config.yaml
optimizer: "muon_variant"
seq_len: 1024
doc_mask: true
Each number is 50 + 10 x the weight over its row's rms, rounded and kept within 0 to 99. Layers, rows and columns count from 0. The size before them is the row's rms in percent of the matrix's.

# layer 13 MLP up, 2048x512, rms 0.324, rows 1769-1774, columns 0-127
094:57 43 54 64 38 46 39 49 55 60 57 51 63 50 51 38 31 68 71 58 66 47 51 57 54 52 36 50 43 50 64 54 52 47 47 55 50 46 51 43 54 35 64 36 53 54 52 39 50 70 65 63 47 48 50 30 44 45 53 51 66 52 61 33 40 56 54 55 65 48 50 60 50 47 28 41 52 55 46 42 32 51 42 50 44 70 50 46 59 48 60 47 44 62 48 35 41 42 21 53 19 58 48 46 59 66 53 38 28 56 32 58 38 35 55 54 53 29 42 39 53 46 58 55 45 49 54 42
114:58 51 39 51 39 48 61 49 48 47 40 47 52 39 45 45 52 57 58 49 43 51 45 60 49 38 35 53 55 51 42 50 46 64 56 43 41 54 48 54 48 36 52 36 43 72 68 32 46 67 46 35 55 50 45 78 46 43 58 43 44 47 63 49 39 40 48 58 46 41 70 50 58 38 58 46 61 66 53 46 48 45 62 55 47 52 66 44 68 36 48 56 59 56 30 33 51 35 57 69 71 49 30 41 52 55 43 59 50 33 26 55 52 61 55 44 58 45 40 56 20 64 41 54 43 30 44 50
105:58 67 68 62 33 33 65 52 71 58 41 43 48 61 57 46 38 52 34 55 63 67 58 75 50 65 65 64 42 40 47 46 37 57 40 47 50 56 66 45 39 46 54 53 52 33 50 62 44 40 48 50 31 41 47 54 46 60 40 53 52 36 58 46 57 42 54 60 50 55 56 59 57 46 47 39 66 63 41 79 56 48 53 36 41 46 54 25 60 49 58 55 51 41 43 48 62 54 80 41 57 57 38 35 47 59 48 60 52 49 49 48 62 50 38 53 56 40 72 44 61 40 37 38 45 52 60 53
028:44 11 58 88 52 87 30 00 52 82 72 67 40 42 52 49 46 36 68 43 45 55 47 63 52 60 46 46 43 49 77 40 43 54 63 50 42 38 42 48 65 61 45 49 45 47 53 56 35 54 35 38 41 47 55 59 39 34 56 61 52 62 44 40 63 73 62 31 47 43 52 56 62 67 48 45 44 49 56 43 48 62 41 55 52 53 43 51 35 47 59 60 45 58 59 51 59 31 62 48 49 50 52 32 51 51 58 47 52 45 44 49 44 43 48 35 42 37 64 55 70 53 48 50 40 36 57 58
107:39 55 34 59 51 48 51 45 45 53 51 43 53 67 47 45 45 66 26 56 39 46 54 44 43 39 61 41 60 55 45 31 33 49 61 43 54 42 32 41 40 69 62 54 43 50 69 53 56 53 66 17 35 48 60 47 39 42 41 61 51 53 47 44 57 58 43 56 59 40 42 41 73 58 30 33 50 53 38 55 49 64 42 57 61 24 46 51 60 58 45 40 55 43 45 39 68 46 63 51 39 59 26 59 56 58 49 59 45 39 61 59 56 44 58 78 32 46 46 54 33 45 54 56 47 49 45 47
120:76 48 34 32 59 49 45 40 51 47 40 68 50 45 72 62 45 41 56 42 40 52 60 55 59 62 70 58 64 56 63 57 62 46 36 46 41 39 39 46 50 28 50 52 44 40 33 44 59 57 43 56 43 58 42 51 60 67 47 44 63 57 57 49 52 61 62 41 55 57 53 74 58 36 56 29 47 52 45 31 45 35 55 51 30 47 51 50 61 56 37 54 39 65 43 54 37 43 59 49 50 62 58 57 58 53 48 45 43 40 43 53 52 51 47 42 66 37 53 54 41 57 50 63 51 61 32 37
# layer 13 MLP down (transposed), 2048x512, rms 0.0578, rows 1769-1773, columns 0-127
109:42 56 58 30 40 59 49 37 62 40 32 63 36 53 39 50 50 43 67 53 44 49 63 48 38 57 40 47 52 53 58 72 47 45 55 67 47 52 56 57 52 44 47 32 45 34 55 40 38 45 36 54 55 39 36 48 47 56 45 40 41 59 68 51 28 48 38 55 45 71 54 42 57 62 47 62 62 68 51 64 61 58 29 44 44 58 53 31 40 52 33 53 50 49 43 38 50 45 46 42 67 57 43 55 50 38 54 42 67 43 67 30 66 52 62 56 40 35 49 29 64 45 40 49 47 60 38 46
097:52 43 52 49 43 55 39 42 35 76 58 36 46 50 42 48 31 43 51 47 57 36 48 31 48 55 36 62 60 48 46 52 68 38 45 45 39 66 53 57 58 63 32 45 41 58 56 47 44 46 72 48 47 51 60 52 53 51 51 49 56 33 79 35 38 53 55 56 32 44 54 52 39 47 30 44 65 73 45 48 35 70 46 58 41 57 54 77 38 49 37 47 50 46 64 64 43 51 41 52 57 52 58 29 53 59 46 54 36 53 40 65 54 49 38 48 40 28 37 35 21 60 49 50 41 47 37 36
122:36 44 58 50 43 65 24 39 35 45 58 37 58 43 63 60 46 57 61 48 59 52 73 32 49 40 66 39 40 62 47 43 49 46 60 45 46 54 44 42 41 49 63 47 52 56 58 53 55 27 48 53 51 43 64 47 41 59 53 48 33 53 36 50 46 52 52 37 68 45 58 45 52 36 47 47 55 45 42 69 49 72 44 30 52 55 53 32 39 44 45 52 57 66 57 62 37 50 35 57 64 58 49 60 42 52 56 42 55 54 49 64 52 59 62 53 50 38 55 65 60 48 44 70 41 48 52 56
046:49 70 57 50 46 51 52 62 41 50 33 48 52 54 40 53 52 49 56 52 55 43 48 47 50 46 39 58 55 61 62 48 53 64 66 49 48 33 48 53 53 56 51 46 54 43 54 57 53 51 46 46 43 45 51 43 42 50 54 61 43 52 51 42 45 57 49 43 48 38 49 44 46 53 43 49 35 48 57 52 48 43 39 58 63 47 51 46 40 52 55 46 42 61 52 41 50 54 50 59 55 53 49 51 56 55 52 48 46 46 47 55 39 37 47 41 47 40 53 59 47 56 50 41 55 56 52 51
097:37 46 59 68 42 53 41 46 42 52 44 62 42 52 43 21 47 56 46 42 56 58 63 51 23 67 51 66 61 56 48 52 63 33 49 62 74 55 53 44 47 48 64 51 48 44 45 44 48 66 34 45 46 44 47 57 64 45 44 65 57 47 47 40 38 62 38 51 65 59 53 55 55 42 54 46 42 40 52 32 54 50 36 53 44 50 47 46 63 48 31 42 56 57 69 56 55 42 39 51 50 51 55 52 55 46 64 39 52 36 61 45 67 48 54 59 43 57 73 32 50 41 59 49 47 47 51 33